Part of a small language model's weights.
Training: a variant of Muon for these matrices, 384M tokens, 11728 steps.
Each number is 200 + 30 x the weight over its row's rms, rounded and kept within 0 to 999. Layers, rows and columns count from 0. The size before them is the row's rms in percent of the matrix's.

# layer 7 MLP up, 768x192, rms 0.0839, rows 573-589, columns 96-191
086,250,213,171,206,235,171,238,168,224,205,240,166,176,209,201,172,203,182,215,209,242,145,185,205,191,174,278,189,229,206,211,233,234,181,158,151,190,201,233,229,225,229,214,211,180,183,199,234,150,178,168,197,198,215,211,190,200,181,198,158,183,149,212,172,181,191,200,201,195,227,259,182,265,232,144,194,228,212,233,186,184,247,186,262,171,243,242,161,176,202,157,212,189,208,147,201
098,246,243,196,246,170,230,190,190,174,208,181,190,236,169,197,302,190,206,187,178,171,185,194,160,173,221,208,210,202,188,160,214,186,150,171,210,146,151,193,213,189,164,242,256,237,231,217,194,186,244,200,185,202,219,229,147,139,213,265,227,201,161,175,221,198,147,188,205,137,176,238,216,161,161,195,193,179,171,203,163,177,178,209,195,139,182,166,185,203,186,173,198,153,225,205,204
090,171,192,223,179,215,217,168,197,125,229,260,188,167,186,241,130,199,187,164,188,212,170,170,238,157,194,263,203,208,208,210,174,184,131,180,225,192,266,202,156,203,209,199,209,167,204,247,180,217,202,218,198,194,176,230,210,218,220,174,213,208,195,216,207,170,196,242,163,212,221,183,165,177,196,149,215,207,205,166,197,233,197,236,236,211,165,166,170,214,183,173,173,227,208,182,195
094,145,203,178,154,252,215,169,186,225,178,218,184,190,206,177,186,213,258,288,178,203,172,228,222,198,239,217,248,193,210,172,223,198,231,145,226,206,162,199,192,191,157,197,152,172,155,224,191,222,182,152,236,170,224,253,187,183,185,190,131,219,219,226,179,186,201,197,205,261,237,211,178,156,174,201,256,259,164,222,240,188,244,136,168,193,164,185,256,219,206,193,235,224,192,210,181
093,210,160,225,253,224,191,246,202,178,213,139,170,178,212,141,168,158,192,195,173,176,201,223,202,197,195,192,222,251,212,181,236,168,200,213,203,190,191,199,250,242,192,168,192,187,250,182,230,162,225,175,253,177,186,216,187,200,182,193,197,190,225,167,197,262,223,182,245,182,275,205,188,184,170,244,173,183,213,228,209,210,191,161,222,198,193,91,151,194,223,180,193,238,172,178,131
089,171,194,191,177,178,179,299,227,248,192,159,260,164,197,235,225,168,218,212,229,166,169,206,181,252,185,207,198,178,224,185,236,200,190,200,196,206,221,213,232,212,261,195,186,242,220,224,228,196,228,157,193,175,186,122,199,248,211,185,191,219,167,159,210,181,240,219,189,200,188,178,161,144,247,166,219,213,200,177,223,201,227,200,222,191,254,205,169,169,195,186,213,178,158,170,182
103,240,241,172,199,177,275,197,212,166,190,187,198,178,185,218,230,175,185,247,164,241,111,189,175,154,203,205,227,177,162,217,258,167,172,216,227,181,166,235,215,194,170,205,232,226,201,225,202,225,244,215,171,200,156,229,184,210,183,246,143,184,232,193,250,205,238,212,192,169,200,215,161,190,153,208,157,197,240,205,212,255,239,170,193,231,230,166,218,227,170,224,193,196,221,178,174
096,230,246,176,198,164,165,157,241,221,174,233,219,191,187,210,193,165,162,183,230,187,191,183,179,175,159,185,193,252,226,136,210,194,165,185,184,182,177,149,191,187,213,177,230,194,195,229,187,175,175,201,186,208,248,234,216,212,175,213,173,166,244,184,218,174,179,263,167,224,200,229,197,185,177,236,216,251,177,189,270,168,195,253,216,178,165,160,140,225,186,196,206,248,129,169,190
097,174,241,178,233,176,226,204,256,173,171,196,207,173,223,208,163,193,169,249,197,207,192,201,228,192,234,251,199,241,241,156,171,195,162,235,175,212,270,165,135,191,216,231,183,233,191,209,132,200,193,201,214,223,192,189,223,155,222,163,217,182,200,156,171,222,214,230,176,183,206,239,180,209,203,191,198,217,205,166,164,186,169,180,203,235,192,231,237,230,174,171,220,250,201,209,205
094,217,145,190,225,245,213,274,173,217,164,189,216,223,220,239,210,199,187,179,163,192,187,186,143,199,202,215,223,140,208,172,156,167,239,202,180,181,228,197,200,193,236,176,181,230,227,138,174,169,214,233,247,154,251,204,217,205,150,212,165,191,264,248,260,231,156,184,176,203,182,207,168,228,222,168,175,163,172,235,231,237,226,221,194,218,234,202,175,171,182,166,261,187,208,227,213
108,213,174,148,169,187,207,256,173,170,210,212,230,248,178,187,185,215,176,202,221,227,185,218,164,184,195,236,195,225,178,200,171,200,194,249,208,246,214,232,229,170,194,222,188,212,184,175,183,188,204,213,224,200,217,215,178,226,156,180,220,188,221,240,183,132,238,161,240,219,195,183,187,260,170,169,200,178,194,243,221,219,225,192,201,205,128,224,185,200,156,184,191,165,171,195,190
088,209,192,172,228,234,221,198,141,207,189,202,190,178,174,209,178,192,169,178,167,231,168,205,279,175,193,209,194,263,201,173,178,185,142,226,229,172,184,167,175,141,184,187,221,169,211,201,201,162,187,186,299,167,208,222,214,220,124,212,252,247,197,188,187,213,250,201,203,202,195,169,201,162,215,221,190,250,213,129,282,185,224,195,215,221,194,207,148,197,207,223,205,210,204,189,184
104,204,236,190,165,96,257,226,201,198,173,205,248,182,172,175,215,250,253,184,217,221,171,182,244,212,203,153,209,231,194,201,161,203,171,199,203,225,232,239,240,235,193,194,203,190,263,169,209,178,197,206,254,182,229,164,193,199,212,236,210,198,159,217,219,200,215,206,245,206,182,250,254,183,221,211,232,220,194,198,270,205,175,189,258,172,156,166,217,209,191,197,206,143,226,234,152
100,209,197,201,225,261,181,171,233,228,209,222,217,197,200,202,189,219,220,222,148,192,135,265,242,213,237,167,202,241,241,208,219,229,195,176,172,179,175,178,229,197,192,214,185,180,150,181,258,167,195,174,259,226,169,231,169,242,227,200,204,207,250,196,189,149,169,219,236,215,168,199,216,180,171,232,185,179,255,252,201,206,162,229,251,172,154,178,146,170,231,202,191,187,277,217,156
086,235,222,210,217,220,241,206,211,171,225,245,175,181,182,214,186,197,175,177,209,197,209,192,202,156,213,185,201,208,214,211,219,230,180,174,160,214,192,252,166,200,253,242,191,166,180,176,212,204,195,194,204,198,198,171,135,185,249,190,206,198,210,209,244,197,196,232,216,210,241,250,215,213,140,204,245,228,216,193,176,184,211,183,174,175,203,175,219,168,144,170,272,218,221,162,144
110,209,179,210,237,210,210,213,194,257,218,209,184,149,159,161,189,212,211,221,203,173,182,216,175,197,222,242,156,184,244,199,228,175,183,165,225,213,276,262,219,137,245,169,222,227,235,216,177,193,195,242,199,199,201,206,260,205,188,168,197,192,244,254,220,144,159,141,230,198,195,231,158,175,174,179,171,221,191,256,245,236,151,220,211,194,146,219,153,208,226,183,196,207,185,175,195
093,201,211,202,190,132,246,208,152,241,184,217,236,262,187,204,195,210,240,204,205,153,160,232,202,224,125,214,225,184,188,201,244,210,197,196,209,224,214,179,250,174,242,164,192,220,199,252,178,157,163,236,232,204,192,210,205,244,211,181,199,248,169,197,187,190,152,182,239,250,183,192,192,178,182,205,197,250,186,171,247,196,233,271,231,224,156,238,146,187,227,196,274,265,180,170,219
# layer 7 MLP down (transposed), 768x192, rms 0.257, rows 573-589, columns 96-191
067,207,187,201,208,180,188,212,231,228,206,150,183,211,228,182,201,178,217,161,216,224,286,202,215,243,178,161,244,198,222,128,151,187,253,148,174,205,175,161,177,249,268,208,232,215,140,189,175,246,207,192,192,175,194,195,225,193,214,166,166,176,208,201,285,181,237,206,209,190,167,170,187,171,237,249,248,203,193,167,156,182,221,197,150,210,224,200,198,210,229,239,247,252,175,176,215
094,196,241,192,190,171,203,160,160,223,208,225,230,200,155,188,144,179,214,189,179,155,213,181,225,210,243,233,233,165,235,211,150,235,257,235,226,250,194,240,234,249,200,240,203,170,195,201,190,245,187,165,192,202,228,152,138,219,195,171,227,192,190,236,199,210,169,223,209,198,150,185,240,219,187,218,224,251,165,269,175,189,156,212,231,209,169,173,255,207,160,205,209,192,227,200,184
067,231,222,221,206,171,225,238,207,228,187,158,205,187,234,168,190,176,193,185,238,176,245,195,161,245,240,183,229,193,221,163,176,211,254,212,146,272,154,171,199,199,202,235,190,208,170,200,195,232,189,197,175,172,223,165,204,219,146,169,169,198,172,203,181,172,191,210,163,228,150,217,196,166,183,231,222,207,218,231,235,158,154,206,207,223,199,223,174,227,212,235,199,134,218,279,210
104,183,165,243,220,139,192,178,273,174,211,198,212,211,239,178,223,189,188,168,206,213,179,170,229,199,169,213,172,220,218,214,187,200,192,231,186,201,147,218,184,207,208,191,239,186,177,227,181,171,166,193,215,204,209,173,218,181,198,233,186,196,221,158,247,257,173,192,186,222,186,202,170,206,260,190,208,151,189,212,267,173,161,239,250,177,247,188,206,230,179,218,250,220,223,133,231
063,217,189,196,159,190,242,176,251,186,198,220,259,206,239,200,227,238,246,187,208,218,228,207,215,253,184,177,177,210,238,209,140,214,234,177,152,196,177,191,183,217,188,164,255,183,227,210,184,186,196,211,219,219,192,215,210,197,155,114,156,227,232,210,198,184,259,145,163,221,183,195,205,187,161,247,228,115,238,237,131,162,228,188,169,232,213,237,164,183,184,258,238,166,231,243,184
082,202,193,174,199,179,279,147,241,161,215,204,227,180,138,231,253,195,277,189,241,228,213,234,180,206,159,195,263,191,182,172,187,219,209,172,230,148,200,160,191,229,173,201,218,162,151,242,217,140,155,242,218,223,194,208,190,226,132,220,195,242,207,267,245,194,183,189,164,201,169,199,187,240,184,205,217,202,226,162,160,172,185,213,197,184,204,160,183,190,248,233,181,177,201,169,238
109,169,238,189,171,205,237,219,194,220,184,248,199,166,159,174,182,247,221,204,162,230,241,222,222,127,234,259,181,180,182,197,264,221,170,211,199,202,157,233,188,195,225,278,208,202,192,190,210,218,218,148,177,240,173,172,239,196,186,186,222,253,199,199,181,185,196,184,131,227,169,149,141,191,152,215,147,162,183,257,229,221,196,163,212,229,214,154,245,246,177,220,260,214,267,157,221
094,194,182,201,225,192,183,200,170,247,196,213,202,221,178,235,149,261,221,210,191,162,238,236,225,213,145,217,247,162,205,162,183,216,169,264,198,234,163,197,201,198,188,201,222,209,237,218,219,190,159,169,251,182,244,199,176,162,228,196,213,181,224,174,234,192,238,159,168,187,186,145,248,237,225,179,236,165,205,196,189,169,177,229,195,216,181,245,221,237,223,164,164,199,229,191,183
096,208,155,166,176,189,200,169,210,200,253,175,231,211,232,200,194,191,131,232,201,259,211,191,210,175,255,226,212,237,188,190,233,163,230,227,165,226,194,203,174,189,157,234,136,199,205,177,241,223,222,240,156,144,166,199,209,146,237,182,186,208,200,239,205,241,212,194,207,244,217,234,228,231,152,225,184,202,141,251,240,267,217,195,201,166,167,228,217,153,209,196,204,179,177,206,178
088,163,190,158,189,199,229,186,254,201,229,209,208,192,181,217,213,215,181,159,162,175,230,239,188,131,217,237,213,179,219,197,215,242,193,197,176,220,219,211,197,186,190,159,220,120,194,199,267,147,185,240,176,213,168,166,188,159,257,187,181,149,191,225,218,186,223,195,278,215,203,185,174,228,184,190,238,244,161,166,173,191,165,198,233,189,200,179,247,144,198,163,194,182,205,222,228
104,205,239,162,208,186,145,229,209,226,197,156,185,190,184,212,160,244,173,195,184,179,222,257,182,159,208,227,192,253,225,188,235,178,177,228,215,223,246,264,171,147,222,202,219,161,176,252,155,191,225,197,167,142,222,179,246,236,210,209,175,210,191,145,212,189,226,223,228,207,198,143,234,215,200,206,235,236,208,169,174,201,142,203,249,193,184,215,195,181,187,214,172,220,207,191,172
068,179,151,142,174,123,161,220,193,224,204,161,283,199,212,194,177,218,228,197,192,206,219,202,208,198,192,214,178,223,227,120,153,251,201,204,188,211,203,170,193,180,179,245,204,127,209,250,181,187,186,258,232,245,208,208,191,206,149,161,170,169,240,207,217,191,266,183,219,223,148,179,149,165,207,178,217,224,207,209,199,179,188,156,199,243,233,203,170,238,193,213,198,222,192,232,208
098,205,165,168,214,255,217,213,177,180,195,174,217,212,197,187,188,165,216,225,210,172,176,208,159,251,180,236,200,162,249,153,193,254,200,208,168,241,183,193,199,182,186,212,171,190,263,203,199,242,191,216,183,234,217,197,240,173,226,164,171,194,134,226,207,193,166,168,174,144,291,171,177,246,189,178,189,172,229,210,212,158,238,213,194,247,183,193,181,246,209,262,192,197,229,219,252
108,184,154,171,151,219,209,240,211,131,196,196,176,253,197,194,259,203,198,203,251,146,179,164,192,224,163,217,208,190,150,240,158,174,192,139,240,148,181,230,215,164,219,142,179,229,243,221,160,217,199,236,172,204,207,164,148,161,166,197,169,190,201,224,235,201,158,178,205,146,226,222,208,190,192,242,253,230,187,169,213,150,198,151,153,272,214,264,179,218,163,204,205,200,190,208,231
069,207,178,196,215,179,201,181,201,191,201,223,206,213,259,214,182,174,190,170,219,190,267,180,196,191,220,219,246,233,184,137,228,180,247,194,206,225,117,160,245,227,225,244,203,205,181,202,159,240,212,221,198,190,220,185,198,222,181,145,166,219,222,190,184,183,176,127,171,196,183,220,110,186,198,212,180,192,253,179,207,208,149,230,223,253,208,208,196,226,205,243,195,179,207,267,194
115,227,174,166,229,205,248,262,210,234,236,146,185,246,152,104,169,198,167,196,228,211,206,152,225,195,220,218,206,184,190,262,248,196,206,211,141,271,141,204,184,209,158,212,226,226,171,223,171,216,228,191,208,160,198,238,167,171,159,218,200,225,185,208,187,212,191,239,214,238,176,172,211,179,167,182,220,250,193,200,234,131,198,154,176,215,200,205,216,226,144,212,198,181,229,138,188
096,238,208,176,209,190,168,193,211,167,266,176,195,170,175,173,144,213,197,187,210,186,183,137,202,193,235,204,214,197,228,225,193,185,205,172,222,177,200,255,209,170,182,245,228,212,164,218,201,219,201,191,185,262,247,174,240,200,190,200,168,177,284,190,232,213,224,154,206,200,226,185,162,185,213,203,270,205,225,173,162,205,150,165,167,218,189,188,279,213,184,188,232,178,245,199,190